{
  "num_hidden_layers": 12,
  "hidden_size": 192,
  "num_attention_heads": 3,
  "num_key_value_heads": 3,
  "head_dim": 64,
  "intermediate_size": 768,
  "vocab_size": 8192,
  "hidden_act": "tanh_gelu",
  "norm": "layernorm",
  "norm_place": "pre",
  "norm_eps": 1e-05,
  "positions": "learned",
  "qk_norm": false,
  "attn_scale": 0.125,
  "bias": "all",
  "tie_word_embeddings": true,
  "parallel_block": false,
  "init": "normal",
  "init_std_qkv": 0.0499,
  "init_std_o": 0.062,
  "init_std_up": 0.0715,
  "init_std_down": 0.0715,
  "optimizer": "soap_variant",
  "learning_rate": 0.00528,
  "weight_decay": 0.0,
  "lr_head": 0.00649,
  "warmup_steps": 200,
  "schedule": "wsd",
  "decay_fraction": 1.0,
  "decay_shape": "linear",
  "final_lr_fraction": 0.0,
  "batch_tokens": [32768, 65536, 98304],
  "max_seq_len": 128,
  "doc_mask": true,
  "train_tokens": 247500000,
  "max_steps": 4046,
  "dataset": "wikipedia_en"
}
Each number is 128 + 32 x the weight over its row's rms, rounded and kept within 0 to 255. Layers, rows and columns count from 0. The size above them is the row's rms in percent of the matrix's.

# layer 6 attention query, 192x192, rms 0.0497, rows 0-137, columns 144-191
size [ 95 100  97 105 109 102 104  98  92  94  95 104  96  96  93  97  92 100  91 100 103  94 104 102 100 102 106  93  92  96  99  96 103 100  96  92 101 100  93  94  93  88  99 108 104 102  99 100 103 105 105  98 101 101 105 101 100  97 101  92 103 100  96  89 101  88 109 111 102 102 106  93 107  94  90 109 105  92 110  99 100  94 103 101 107 110  97 114  99  97  96 104 102 107  95  93 111 112  98 118 120 106  95  98  99  98 110 110  91 104 106  99  97  94  99 108 113  93  94 108  95  97 101  93  99 110 109  91 111 108 106  99  95  97 104  98  97 103]
[[ 94 126 167  78 149  99 171  93 126 156  87 138  37 135 139 167  80 135  82 153 123 140 156 126 132  99 111  90  50 165 152 162 193 110 116 192 147 104 101 135 165  97 106 102  56 130 135 164]
 [108  65 103 148  97 158 108  96 141 170 118 121 125 146 168 114 114  80  97 183 114 115  94 133 184  80 146 104 196 113 122 107 155 101  53  74 101  98 136 122 125  95 112 119 150  75 165 172]
 [172 134 188  95 119 176  98  83 158 116 137 105 104 180 119 108 116 175 160 101 127 127 103 102 105 151 123 119 138 123 111 110 195 183 131 105 141  95 143 170  92 125 181 174 133  94 139 127]
 [ 98  73 115 137  78 115 125 180 103 175 168 107 105 157 122 151 138 128 214 148 137 126 166 114 178  97 120 157 138 133 155 161 145 153 144 105 163  99  89 134 139 123 175 128 136 153 173 130]
 [113  90 128 120 133  89 159  94  62 102 112 178 108 133  99 156 133 182 111 144  96 110 148 132 126 116 158 111  93 197 109 131  94 115 117  87 110  69  69 115 138  83 168 145 119 143 177  84]
 [118 146 134 120 129 114 135 139 191  54 176 110 124 153 134  87 169 100 128 134 116  84  36 118  95  70 134 113 146 119  92 113 155  64 127 107  96 137 151  64 128 137 158 134 107 149  74 163]
 [ 61 160 117 130 122 155 133 165 106 109 150 134 113  89 144 176 108 116 106 154 176 163 147 123 149 140 109 138 196 138 142 128 128  61 108  96  94 166 180 105 114 124  78 124 168 165  69 181]
 [171 116 115 121 122 105 161 140 102 135 131 164 201  64 140 231 118 118 164 156 116 103 149 138 160 194 131  88 197 121 133 144 138 115 122 112  89 139 117 105 115  70 134 163 183  34 136  99]
 [115 114 140  85 100 112 147  92 151 152 128 153 137 198 200 136 128  89 100 166 162 102  97  79 153 129 212 124 190 151 110 132 123 122 103 103 108 151 135  93 144 153 130 100 119 114 150 103]
 [119 136 109 162  87 159  68  86 135 117 183 182 163 128 148 155 105  94 169 108 129 122 137 183 131 109  42 163 119 110 149 135 112 131 152 122 144 122 115 123  82 137 122 148  79 182 151 135]
 [ 93 150  56 122 117 147 103 125  68 130 127 147 144  79 105 120 144 137  73  41 160 122 109 112 126 112 130  74 131 125 157 137 205  97 118  84 149 108  86 160  86  89 190  94 151  85 114 109]
 [107 168 133 130 110 131  69 138 121 119  93 189  80 120 165  98 109 145 131 118 104  68 133 134 137 108 129 127  98 155 117 106 162 136 178 105 121 146 140  77  92 159 165 105 133 170 118 138]
 [117 100 140 167 188  91 115 106  96 124 128  95 139 157 102 138 117 126 144 114 123 180 138 128 162 149 139 199 139 158 143 149 139 137 131 223 170 148 137 101 140 154 200  68  29  59 172 155]
 [138 136  80 143  91 125 142 144 103 127 180 139 150 168 178 118 133 119  68  84 128  87 142 147 113 104 135 133 143 114 138 100 110 120 107 141  87 109 112  77 128 159  77 111 135 134 111 109]
 [114 138 101 139 157 166 171 103 168 209 142 123 149 134  93 120 163 114 114 173  99 155 135 171 116 124 137 126 209  82 183 117 131 142 127 142 147 159  94 170 137 111 119 167 168 145 103 155]
 [127 107 138  88 112 138 170  93 142 145 190 144 150 157 134 164 143 105 136 108  95 116 138 153  60  66 122 114 134 125 174 148  85  73 145 146  81 119  58 107 166 107 186  98 177  90 158 136]
 [164  90 128 144 158 159 107  92 107 132 150 134 133 144 168 127 129  51 142 168 205 157 170 121 125 140 131 116 175 138 144 126  56 118 172 119  93 176 129 144 114 130 188 108 143 179 107  94]
 [ 97 196 164 104 111  66 128 146  58 152 193 161 136 128 127 115  41 161 184 185 160 145 113 138 121 130 167  95 154  89 100 150 133 127 136 211  99 138 112  97  91 140  96 121 119 127 122 136]
 [113 142 117 111 141  73 162 151 144 126 147  67 134 166  47 134 156 145 174 128 133 101 166  84  76 137  99  92 132  87 188  82 133 139  85 149 110 140 139 119 111 129 149 105  93 120 103  99]
 [116  99 146 155  93  63 112 108 147 110  82 140 121 136 147 107 130 149 118 119 204 165 121  90  67 123 174 151 115 162 182 128 108  73 135  58  81 187 115 104 139 133 156 137  71  97 147 112]
 [128  68  71 142  92 164  93 130 158 154 160 134 131  82 139  92 136 106 121 147 128 145  88 116 156 166 123 174 123 121 145 165 154  96 128 102 176 161 160  90 150  68 155 103 102  99 139 142]
 [ 54 144 150 121 122 119 110 114 110 169 167 134  71 139 148 130 118 144  70 101 139 143 169  38 100 176 171 127 105  73 137 126 123 132 131  81 147 147 128 199  98 134 121  94 175 135 129 115]
 [114 164 132 171  96 159 172 118  61  65 133  56 131  96 129 118 155  81  99 131 103 155 169 146 118 154 127  89 122 118 132 164 138 113 149 185 127 102 192 144 160 130 139 136 120  78 153  55]
 [193 122 170 187  81 132 191 114 105 196 165  51 145 130 113 133 108 130 114 127 142 127  81 121 190 157 146 100 103 128 103 156 127 156 121 130  63 165 137 149 147 131  44 109 156 141 147  98]
 [136 124 116 118 149 152 169 117 113 165 149  73 168 122 148 138  77 132 150  78 166 102 140 180  91 104 118  73 138  94 123 154  95 125 113 165 114 185 173 125  56 187 133 143 151 152 104 157]
 [141 121  79 150 124 128 145 141 148 136 156 123 127 102 137 149 116 177  75 146 119 171 172 130  76  80 140 151 154 153 108 125 153 153 159 121  69 203 136  27 122 174 164 115 117 163 130 143]
 [163 101 142 161 145 106  95 151  89 139 151 112 151 115 116 143 141 166 156 147 123 148 100 164 114 141 178 161 119 106 111  39 191 171 101 145 107  65 107 145 195 160 144 132 148 111  95 165]
 [119  78 161 127 109 119 102 141 154  81 193 114  74 101 150 126  92 134  78  93 116  95 134 147 138 176 171 185 176 105 116 105  85 149 138 149  18 145 162 107 197 159  98 153 123 100 134 153]
 [161 134 109 159 134 107 137 160 122 190 162  75 108 109 106  97 161 149  98 100  95 151 118 161 125  38 124 167 149 152 160 104 159 186 110 172 102  93 138 152  76  80 130 161 124 173 188 157]
 [166 139 161 172 104 160 118 185 165 111 139 167 101 125  80 166  92 119 130  88 116 119 143 125 143  88 140  60  89 114  71 198 114 116 116 141 148 173  76 161 151 154  97 146  78 122 137  92]
 [ 90 147 120 115 135 149 106  59 157 160 144  89 123 109 183 103 103 108 124 142 110  84 138 175  70 148 134 101 153 151  84  89  83 133 151 166  95  98 176 155 141 119 143 114  70 161 156 133]
 [163  85 138 125 133 111  60 180  97 134 145 131 146 147 141 126 183 130 153 177 186 156 212 162  87 178 195 108  92 155 141 140  88 133 109 132  95 103 116 131  98  79  79 160 120 167 126 151]
 [ 89 141 157 165 126  88  90 118 111 118  64 109 165 226 144 104 118 134 121 104 151 121 150 125 103 167  95 145 105 209 142  99 181 138 144 119 131 165 169  66 170 149  94 115 106 139  69 137]
 [178 167 124 143 119  87  97 168 138  45 126  67 121 108 116 132 130 118 101  93 133 154 162 109 115  91 112 128  96 197 120 105 154 157  71 138  99 105  86 133 112 126 116 158  98 108 113 100]
 [115 108 201 146 128 104 201 121 107 112 190 137 110 158 115 154  72 140 153 118 173  98  89 127 189 106 165 111 131  78 134 200 101 118 165 116 101 148 134 110 157 128 103 165 154 145 174 144]
 [173 122 103 144 122  99  45 110 128 105 180 146 136 167 111 177 176  88 160 116 169 184  81 159 102 112 142 124 128 196 141 112 138 134 166 137  99 182 120  91 133 118 149 114 113 127 129 110]
 [110 130 112  98 168 110 189  80 119 102 130 117  63  94 187  73 110 141 101 127  70 179 115 117 159 112  75 130 137 138 104 111 137  97 122  88 113  96 148 156 143 143  98 127 130 102 175 136]
 [101 139  87 119 178 147  89 121 119 195 133 108 136 207 163 125 106 126  95 141 160 148 104 106 120 148  82  90 153 199  97 109 148  81 180 172 149 126 205 164  77 152 110 128 101 131 115 131]
 [144  79 133 145 129 170 136  92 148 135 143 139 157 141 116 114 165 129 135 112  72 145  68 126  87 177 116 144 155 158 172 119 112  86 116 111 115 140 120 111  91 157  96 138 135 138 168 140]
 [177 171  98 106 163 143 116 134 113 142 111 130 127  97 175 105  99 153 127 112  88 108 180  96  86 131 173  87 125 151  77 169  89 164 122 155 114  78  73 114  97 103 197 121 140 105 103  77]
 [ 94  97  86 117  97  91 130  79 146 125 163  83 124  70  65 156 137  79 124 128 113 102 156  87 164 140 160 182 136 123 159  90 152 162 142 138 153 146 147 134  76 170 141 102 157  40 127 162]
 [117  73 124 166 155  88 166 147 178  94 140  83 108 206 116 118 133 155 139 163 124 172 147 134 113 118 158 188 143 142 141 157 142 153 150 141 154 138 101 164 125 130 141  80 119 154 120  87]
 [170 134 161  97 137 103 137 139 157 159  98 163 132 123  95 122 136 154 163 125 152 127 127 138  77  93 104 195 113  53 180 157 158 116 113 134 114 176  76 121 160 154 173 134 131 125 109 108]
 [ 90 115  94 195 106 132 147 135  85 132 137 104 138 106 111  74 163  80 169 129 144 145 139 107 115 126  84  80 135  91 144 190 147 186 111 134  74 119 126 101 151 170 188 125 100 131  96  85]
 [ 85 132 114 113 146  88 130 136 100  82 123 106  93 195  86 143  28 140 147  91 142 151  61 155  97 177 119 141 182 164  99 154 135 139 151  61  84 143 110 124 122 167  54  98 113  98 141 115]
 [ 68 106 136  86 157 115 138  85 165 132 116 122  75 111 130 114 131 116 163  80  50 133 105 165 103 154 137  74 140 123 113 174  51 145 108  94 123 115 175  75 120 108 180 140 163  94 121 140]
 [178 165 155 157 116 154  85  93 140 129 153 112 128 129 109 102 151 165  79  83 123  99  85 101 113 145 105 188 166 141 130 118 171 170 128 111 150 109 178 121 121  84 222 154 158 198 111 122]
 [101 104 164 151 135  94 118 146 136 157 105 105  85 206  98  97 126 136 128 163 131 129 131 158 122 155 147  69 119 109 101 145 103 102 120 149 110 128 179 104 134 109 158 125 128 135  72 132]
 [103 125 115 109  85 112 164 145  96 131 108 105  93 108 120 135 144 134 175 126 136 108  46 116 121 145 102 150 171 180 138  86 119 142 141  82  87 133  96 105 135 166 138  90 108 146 115 156]
 [146  94 114 125 122 102 151 141 150 184 137 202  65 138  96 120  92 149 148 126 158 165 125 146  98 152 123  92 102  75 136  92  98 168 151 169 125 100 105  82 145  57 185 101 110 167 176 132]
 [161 149  80 162 129 146 183 155 140 126 131 152 109 162 128 112 138 107 118 141 119 148 142 132 153 102  92 170 166 133 181 143 109 156 141  61 126 155  69 146  86 154 118  87 156 109 139 160]
 [131  89 125 121 109 162 124 134  90 101 121 158 136  87  85 192 155  97 153 143 185 152 118 105 129 130 138  97 151 165 136 118 108 122 151  83 154 127  99 154 115 121 114 109  88 141 161 147]
 [188 147  55  98  63 115 143 107 106 112 110 110 156 161  91 197 110 107 142 156 167  61 135 156 116  97  88 104 150 123 133  69  69 132 197 125 105 111 146 110 125 179 110 148 140 159 108  68]
 [115 133 122 101 142 136 160  70 152 115 130 133 119 183 169 111 145 132 152  97  84 162 175 157 116 115 150 127 118 149 114 143 213  95 166 114  96 124 160 123 131 170 172 128 122 181 199 126]
 [ 60 113 180 107 157 123 119 130  89  57 141  99 106 171  97  77 161 105 129 103  76 163 146 177 111 110  58 106 113 170 126 106 133 117 115 114 100 137 101 137 102 110 139 159  96 177 140  76]
 [119 135 118 110  92 104 105 191 121 141 125 103  94 104 104 130 143 141 155 129  96 153 126  95 143 125 150 141 163 189 158  86 101 142 129 109 102 143 127 166 173 134 100 102 143  76  55 136]
 [134 152  88  63 148  81 151 108 137 118 140 139 121 155  76 103  80 132 114  94 175 176 112 103  76 144 140 154 128 137 126 174 126 175 121 155 146  89 110  96 119 128 119 154 109 148 113  97]
 [102 131 168 114 100 139 173 130  83  91 121 104 150 178  92 103 169 123 151 149 155 148  85 146 154  84 121 142  87 185  52 107 133 160 156 136 202 163 134 125 156 121 143 112 125  86 150 143]
 [149 117 126 103 135 161 111 149 145 111 126 168 117 131 123 146 137  94 127 117  73  58 111 175 185 186  58  85  92  96 156 109 156 111  74 122  90 148 102 111 104  77 127 113  71 103 165 150]
 [ 82 141 101 151 127 152  58  97 191 148  58 171 191 167  89 107 157 165 142 173  96 146 137 165 167 111 141  92 143 151 113 157 139 174 143  72 163 130  64 168 169 116 122  93 144 122 141 181]
 [115 109 104 150 102 183 195 120 153  95 131 157 149  78  93 124 139 121 137 125 147 145 151  74 154 113 174 180 129 129 154  97 118  91 149  86  75 114 136 110 111 148 132 153  85  98 148  99]
 [ 89 144 129 138 154 180 143 141 141 108 150 158 163 106 143  68 108 154 147 133 160 149 176 124 112 145 121  80 119 177 139 113  88  90 178  41 103 123 116 129  96 153 113 128 128 145 147 162]
 [137  99 128 101 108 186  97  89 125 132 124 148 105 107 153 109 136 160 124 136 137 120  97 149  81 113 130 166 179 156  99 141 140 130 150  63 190  74 143 107 102 155 131 151 127  90 110 107]
 [106 119 146  77  90  70 157 107 139 137 105 139 158  94 152 158  91 172 148  93 122 132 159  41 111 136 167 113 142  94  95 113 158  77 112 127 119 172 125 115 148 140 107 112 136 167 140 158]
 [127 174 111 137 124 141 103 119 170 133  66 147  64  99 127 149 164  88 152 131 129 145 161  63  96 103 171 129 121 154 115 141 164 192 147 172  65 126 112  46  91 113  86 149 149  97 123 138]
 [169 127 135 127 179 186 101 178 159 100 204  71 136 180 108  95 159 166 141 101 109 108 140 154  97  47 128 142 123 120 125 130 146 151 113 128 146  42 141 127 156 164 131 134 191 144 125 148]
 [150 154 102 159 150 133  86 105 134  69 146 125  70 147 160 121 116 124 166 148 142  87 143 116 138 130  84 114  86  62  59 162 124 105 186 121 116 113 114 131 141  82 192  73 126  99 114 149]
 [127 137 107  76 155  61 118 158 153 102  17 107 122 157 101 121 105 153  93 135  83 183 115 151 117 187 149  92 130  92 131 148  79 143 126 153 144 105 151 214 157 111 110 163 160 134 145  87]
 [146 153 154 144 128 161 135 132 144 116 154 140 171 146  80 138  85 133  70 110 124  91 117 116 135 104 137  95 150  98 110 131  84  90  60  93  98 134 142  90 133  78 138  93 112 130 113 101]
 [174  63 184 161  74 183 150 134 111 120 153 115 151 113 112 136 108 111 195 131 156  90 119 102 120 142 163  95 107 132 177  46 131 135 115 111  85  97 152 100  93 110  94 129 151 162 114 143]
 [133 124 103 155 161 169 100  80  89 150 161 111 117 183 146 163  95 127 132  93 125 140 155 147  77  71 172 124 109 137 115 112  94 165 163 116 100 117  95  83 158  99 117 129  82 137 138 112]
 [110 154 146 208  83 134 135 117 158 162 196 152 129 132 135  74 164 144 179 116 110  81 169  84  89  84 114 126 128 133 119 124 184 110 157 158 144 150 115  76  54 114 220 169 124 151 163 118]
 [121  96 101 136 151 166 158 122  92 108 162 127 108 140 159  84 130 111 114 137 142  94 140 123 115  92 158 121 169 205 122 131 121 127 189 112  93 160  88 135 122  75 109 105 124  92 100 131]
 [125 147 107 190  94 129 141 127 121  96 147  75 138  85 130  86 198 144 153 165 148 102 118 152  96  20 113 133 153 171 128 165 183 108 200 126 108 136 178 111  83 129  95 110 127 149 143  99]
 [129 122 129 148 155 165 127 190 107 133  97 113 129 145  53 148  52 170 168  96 156 110  92 133 144 154 137 134 144  91 112 135 108 117 104  94 111 140 135 154 130  88 177 125 134 166  42  99]
 [132 136 104 183 156 147  95 161 106  91 113  59 169 105 144 127 162  96  97  46 122  89 106 160 124 124 145 132 198  89 105 167 157 107 132 143 138 117  95 133 105 214 132 138 173 133  60 120]
 [178 169  98 125 111 178 162 151 119  90 114 131  89 144 175  86 108 101 114 120 121 111 129 187 125 125 165 120  74 152 173 175 120 120 146  74 132 152 123 108 156 119 147 153  79 142 108 122]
 [137 110 116 149 154 105 130 135 113 162  86 146 142 164 114 139 132  97 123 147 136 130 104 191 133 143 101 124 121 117 182  97  29 134 135 166 208 159 121 123 154 134 164 111 124 117 176 115]
 [126 105 147 173 176 156 163 136 147 124 225 156  98 168 115 157 126 166 171  91 129  93  50 119  67 186 139 110 172 169 115  60 107 153 110 130  60 139 168 148 133 113 151 153 149 113 115 137]
 [107 137 123 114 112 121 146 126 111 114  63 133 122 173 130 133 161 111 137 168 125 125 154 141 152  72 161 162 134 127 113 127 115 133 172 110  75 153 153 140 138 130 103 102 122 183 145 109]
 [ 98 158 130 132 133  69 142 107 134  88  71 108 132 108 201  95 120 129 143 170 121  73 136 132  97 192  71 101 110 147 188 193  81 144 151 127 106 166 169 161 127 101 102  70 159 167 128 205]
 [171 182 173 136 129 112 124 127 169 142 140  97 148 183 142 117  97 109 144 173 139 122 126 134 180 153 176 161 167 124 145 149 125  82 127 141 167 119  95 133 165 114 166  93 114 124 108  95]
 [105  67  89 139 144 136 172 156 119  58  92 163 137 174 226 146 139 131 169 106 141 160 147 177 134 109 114 107 157 164 146 162 149 135 166 139 145 157 140 148 123  73 116  47 137 127 118 154]
 [111 129  99 102 120 130 156 118 134 115 158 178 138  99  77 128 117 111 154 146 126 178 179 184  82 120 137 110 131 119 151  95 180 143 162 112 145  72 107 151 196  59  76 182 196 138 166 127]
 [166 181 114  35 145 171 148 150 225 115  97 109 169 113  95 122  79 181 127 125 151 177 128 151  75 173 115 134  74 139 141  99  63 114 124 127  84 130  83 165 110 161 153 127 152 159 129 121]
 [162 115 118 148 128  90 124  98 163 199 163 163 193 160 127 128  48 143 125  90 117 155 181 100 127  57 122 112  97 107  92 120  87 147 122 143 146  40  88  67 126 150 140 146  81  69 155 100]
 [162 150 114 107 113 107 162  95 193 175  51 104  89 102 144  64  82 127  99 189 135 132 125 118  99  85 207 134 123  72 175 110  76 132 131 150 143 139 111 155 102 128 138 153 111 175 111 115]
 [ 91 123 111 106  43  80 133 136  89 100 104  78 139 119 105 122  91 116  65 153 165 127  94  97 140 172 147 131 112 132 213 145 117 146 120  89 145 142  94 142 159 123 152 101 149 159 101  85]
 [164 118 178 182 142 105 136 143 123 104 138 117 148 123 115 157  61 173 131 108 128 157 135  91 102 123 175 126 198  97 171  77 100 143 113 123  58 140 122 134 141 173 114 167 189  78 123 189]
 [141  97 137 185 209 185 119 108 134 157 100 138 102 139 163 144 140 114 141 151 150 160 115 104  90 106  92  82 150 210 142 123 135  99 108 116 141 147 123 134 112 141 110 154 130 105 152 134]
 [154 111 113 137 122 104 162 133  88  89  99 159 111 153 197 141 110 109 114 109 196 220 118 148 184 134 162 128 116 175 108 115 140 138 160 135 142 138  76 121 129 178 135 117  61 187 184 105]
 [174 109 185 119  97 132 149 139 116 120 187 155 128 156 102 126 142 146 104 107 114 105 100  98 150 136 106  99 117 171  67  93 110 151 122 104  99 129 150 154 138 152 151 120 105  71 157 155]
 [ 85 145 128 113 113 150 158 115 178 119 155  67 110 143 148 155 141  96  85 161 179  95  87 133  55  76 184 138 110  97 114 131 161  68 134 120 121 149 147  39 165 147 194 133 132  96  93 156]
 [149 209 173 106  89  95 130 168 102 138 118 129 117 186 152 146 120 129  99 131 160 172 127  72 179 153 105  66 141 116 134 133 186 126 118  92 131 111 108 157 140 142 121 117 137  88 179  87]
 [152 152 141  66 112  57 139 127 191 143  37 120 132 116 147 162 154  96 111 149 105 128 117 118 136 145 147 108 170 208 121 129 110 142 126 157 160 122 117 173  81 136  89 104 140  68 114 104]
 [169  47 141  94 166 105  99 161 114  75 118 136 103 133  61  81  90  95 158 122 132  91  87 149 183  48 154 135 138  95 109  86 184 169 177 129 171  89  65 121 145 149 128 138 187 162  90 140]
 [ 83  93 112 121 130 104 118 113  57 162 115  95  92 129  90 131  88 103 183 109 119 130 132 129 165  97 176 169  85 163 195 143 128 129 185 149 119  96  96 115 167 151  46 137 114 101 147 214]
 [134  62  73 107 132 114 113 133 214 136 217 206  83 213 129 166  82 118 145 107  81 151  98 162 127 118 134 108 149 133  56 124 100 160  93 123  99 145 116 154  96 106 148 151 118  75 160 143]
 [128 204 165 124 114  95  93 116 143 156 108 114  89 118 166  29 117 105 111 195 124 120 129 128 159 177 105  87  92 103 114 109  82 137  70 148  98 171 133 158 106 145 164 150 122 121 138  93]
 [135 177 112 102  92  92 177 106  83 108  91 114 194 138 123 108 146  79 107 155 146 138 117 165 103 160 107 127 107  77 166 203 164 110 120 105 130 151 153 165 121 147 118 106 127 115 135 110]
 [ 87  94 143 116 106 154 174  65 154 163 125 110 118  90 108 146 107 127 122 119 116 165 111 164 106 160 172  76 128 129 135 107  73 129  43 172  89  97 112 126 143 132 120 125 138 166 103 130]
 [ 86 115 108 132 189 150 106 106 128 152  86 165 151  95 102 153 147 137 165  92 171 143 140 156 127 148 110 162 102 171 177  91 122 127 124 138 174 139 111 121  90  94  75  91  90 108 115 128]
 [ 76 186 133  77 130 121 153 185 167 129 166 120 176 149 110 102 111  84 113 108 118 126 119 140  91 154 157 101 118 126 115 148 112 138  93 111 120  96 112 125 159 166 183 125 122  73 137 131]
 [141 111 187 116 124 104 166  82 148 129  81 154  83 101 132 115 138 108  94 206  99  87 101 168  98 137 142 119  93 124 130 150 130 175 112  81 119 184 105 150 101 147 160 113 160 216 168 104]
 [166 159 135 136 119 135 101  65 175 187 180  96 142 115 132 161 138  90 138 141 152 119 128 136 110 118 125  94 146 142 160 171 131 130 121 114 116 168 131 115  85  84 108 112  83 130 138 115]
 [160 122 150 125 107 141 148 160 107 140 152 148 166 130 164 139 149 145 102 141  96 137 127 172  99 150  97 104  87 130  76  79 123 147  92 155  99 118 193 123  98  96  93 174 181 156 129 123]
 [120  69 162 118 140 125 162 137 146 173 210 147 131 158 121 191 141 226 146 155 107 171 171 177 177 128 175 116 123 191 148 112 114 143  70 116 106 103  57 161 159 101  90 129 150 107  93 115]
 [175  62 146 121 116 161  99 143 112 106 183 105 164 212 123 106 122 178 106 151 104  69 146  66 120 111 104 114 156 124  83 103 147 144 146  63 130  95 154 147 147 148 174 129 144 149 103 168]
 [134 174 140 167 152 114 140 130 126 127 106 116  61 116 119 114 144  57 174 120 113 155 160 109 132 128 126 129 127 208 136 190 149 156 180 105  69 149  97  91  98 140 137 172 107 200 106 159]
 [ 79 112 158 137 162 104 118 148 136 106 127 152 130  78 115 121 182 165 100 103 147 148 135 212  77 138  89  84 129 100 127  85  74  96  87  82 144 138  94 131 122 144 168  77  76 143  64 127]
 [114 159 162 109 105 118 180 129 170 152  62 106 127 122 111 100 130  64 159  54 128 153  88 155 103 153  87 117 107 160  99 146 148 169 105 145 155 144  79 143 200  95 124 162 177 150 121 104]
 [151 157  92 184  85 143  76 131 140 141 104 138 140 106 153 102 118 166 139 132 107 134  86 102 141 128 102  73 124 204 147  97 158 111  89 162 166 147 204  94 118 121 127  97 108 123 123 151]
 [135 112  88  62 110 179 141 189 200 174 109 128  96 191 147  93 115 177 147 117 113 104 135  78 137 114 105  97 110 136 150 132 122 179  91 126 189 138 155  61 111 140 155 115 134 166 152 106]
 [100 133 195  80 138 147 127 129 123 103 107 132  89 146 193 138 107  28 155 133 120  92 112 107 105 124 144  65 153 141 116 146  75 116 124 152  93 113 147  83 156  95 102 143  93 113 139 118]
 [ 99 123  73 201 170 136 129 134 151 109 133  92 141  75 165  88 173 141 146 187 185  91 114  83 133 100 130 158  85 125 139 116 155 128 149 148  88  63 139 136  36 163 129 101 179 126 157 149]
 [132 163  90 107 133 149 158  76 123  66  93 121 142  53 116 129 163 138 114 101 123 132 140 175 162 128 144 201  76 100 127  81 147 133 140  98 164 117 109  77 113 120  84 171  88 100 117 152]
 [139  99 131 126 137 104  72 113 115 145 166 128 117 188  93 160 165 175 163 116 109 126 109 150 109 141 143  85 189  92  73 138  72 174 149 133  89  79  99 102 151 130 162 109 121  52 138 146]
 [153 158 161 130 108 113 121 148 130 135 185 112  61 138 165  54 132 115 154  94 112  95 129  64 128 142 146 140 101 150 127 109  75 135  73 102  59 147 117 129 139 109 135 165 119 114 107  61]
 [ 74 100 173 127 147  85 103 144  79 108 147 158 128 187 102 147 138 128 156  93 154 156  84 140 133 199 127 159 178 143  67 118  82 151 133 125 114 118 139 124 165 159 108  87 111 148  93  98]
 [186 135 116 164 114 137 147 131 145 146 134 108 153 149 102 144 136 128 116  99 107 141 131 113 107 133 159 103 124 132  89  99 142 122 137  99 129 129 193 147 121 134 176 141  84  80 129  92]
 [107  74 171  94 144  73 113  91 153  87 180 137  95 134 128 138 149 135 135 114 136 193  78 137 111 151 126 122 173 125  81 111 167 132  70 113 154 162 106 171 121  77 130 147  99 141 105 104]
 [104  83 161 126 111 151 143 134 132  91 123 137 108 173 167 143 122 198 122  87 156 127 180 127  95  77 110 123 169 116 107 163 120 170 110  88 122 144  88 165 159 136 109 135 122 110 119 109]
 [160  85 137 177 115 153 144 165 128 101 146 151  72  96 130 131  95 123  49  36  90 141 177 120 205 116 176 119 149 102 137 163 105  97 140 169 106 110 157 138 121  88 174 125 148 125 122 154]
 [172 115 136 162 110  99 117 179 130 113 113 126 127 169 161 141 166 165  77 118 151 138 114  98 114  90 114 105 113 148 155  67 181  81 121 132 112 102 181 153  81 151 110 108 139 144 137 126]
 [120 141  93 156 150 126 134 105  93 143  76 179 184  62 100 103 122 106  44 141 170 142  98 150 154 107 131  71 109 133 119 137 210 158 197 143 161 115 122  90 122 145  97 141 144  92 105  89]
 [150 113 154 110 155  85  84 119 168 186 217 129 156 173  92 139 104 138 141 129 165 121  84 140 132 132 108 101 105 131 137 153  97 134 135 154 105  90 155 163  97 154 129 151 107 140 110 147]
 [ 65 176 129 138  86 172 100 177 128 120 130 149 182 159 114 116 104 118  62 155 113 175 150  85 176 164 166  71  83  67 108 167 118  85  25 155 115 141 123 181 137 154 139 135 139 141  92  96]
 [181 113 151 122 163 148 129 145 164 113 176 180  68 164  80 137 161 152  44  97 192 118 127 184 128 104 145 128 124  71 120 170 125 142 179 143 152 143 164 168 164 135 155  95 131 163 175 112]
 [163 122  89 154 149 105 110 209 152 147 111 181  70 134 108 147 119 146 142 125 147 109 127  97 145 119 187 155 193  94 171  75  66 136 127 166  79 142 116 161  97 185  93 152  93 120 135  51]
 [119 118  92  94 133 116  69 162 179  82 112 130 132 138 141 143 119 183 103  96 161 108  90 134 151 132 140 147 135 160  78 155 111 166 136 122 133 150 138  79  86 181 122 119 111 130 142 119]
 [109 113  98 114 137 138  82 141 118  69 164  89 156 129 107 146 160 104 174 134 155  73 118 102  93 156 174 169  82 137 105 163 163 174 148 158  98 117 207 124 132 143 110 124 122 171 123 113]
 [126 135 173 128 155 147 150 185  78 112 138 126  91 172 165  83 117 131  95 124 100 101 202  74 154 170 140 189  76 123 120 115 105 101 120 144  54 116 134 183 111  85 145 121 149 116 105 131]
 [176 185 161 141 125  81 119 131 167 106 137 146 167 133 132 155 101 128 189 125 134 107 161 148 172  83 118 180  60 121 123  87 134 135 136 124  65 124 114 133 122 108  71  79 105 191 197 102]
 [176 101 194 172 112 112 169  99 131 147 145 165 150 139 116 134 154 143 139 145 121 177  93 168  72 103  75  89 148 155 167 153 165 109 126 138 159 141 126 156 131  91  89 127 109 102 181 133]
 [112 103 128 122 140  82  85 140 116 116  99 194 147 167 143 109 206 135 214 131  48 134 116 185 131 152 165 134 145 142 119 144 132 134 129 117  85 111  90 123 131  74 148 137  56  75 129 167]
 [157 169  93 158  99 119 149 118 191 147 122 165 135 103 157 120 140 185  97 152 138 134 121 133 130 116 118  76  75 169 101 117 148 158 133  87 115 203 131 107 142 105  99 158 138 102 152  99]
 [ 75 103  87 182 112 163 167  86 139 147 122 157  87 163 146 141 181 155 138  82 144 158 167 165 146 128 127  96  77  98 107 120  94 118 110 158 127 149 171 137  49 102 153  95 206 125 160 174]
 [ 90 130 155  94 120 184 180 134  86 171  78  51 136 126  97 145 128 159 117 120 125 161 148 153 139 107 147  73 102 111 116 209 131  97 155 132 183 134 102  78 190 140 111 167  76 129  87 149]]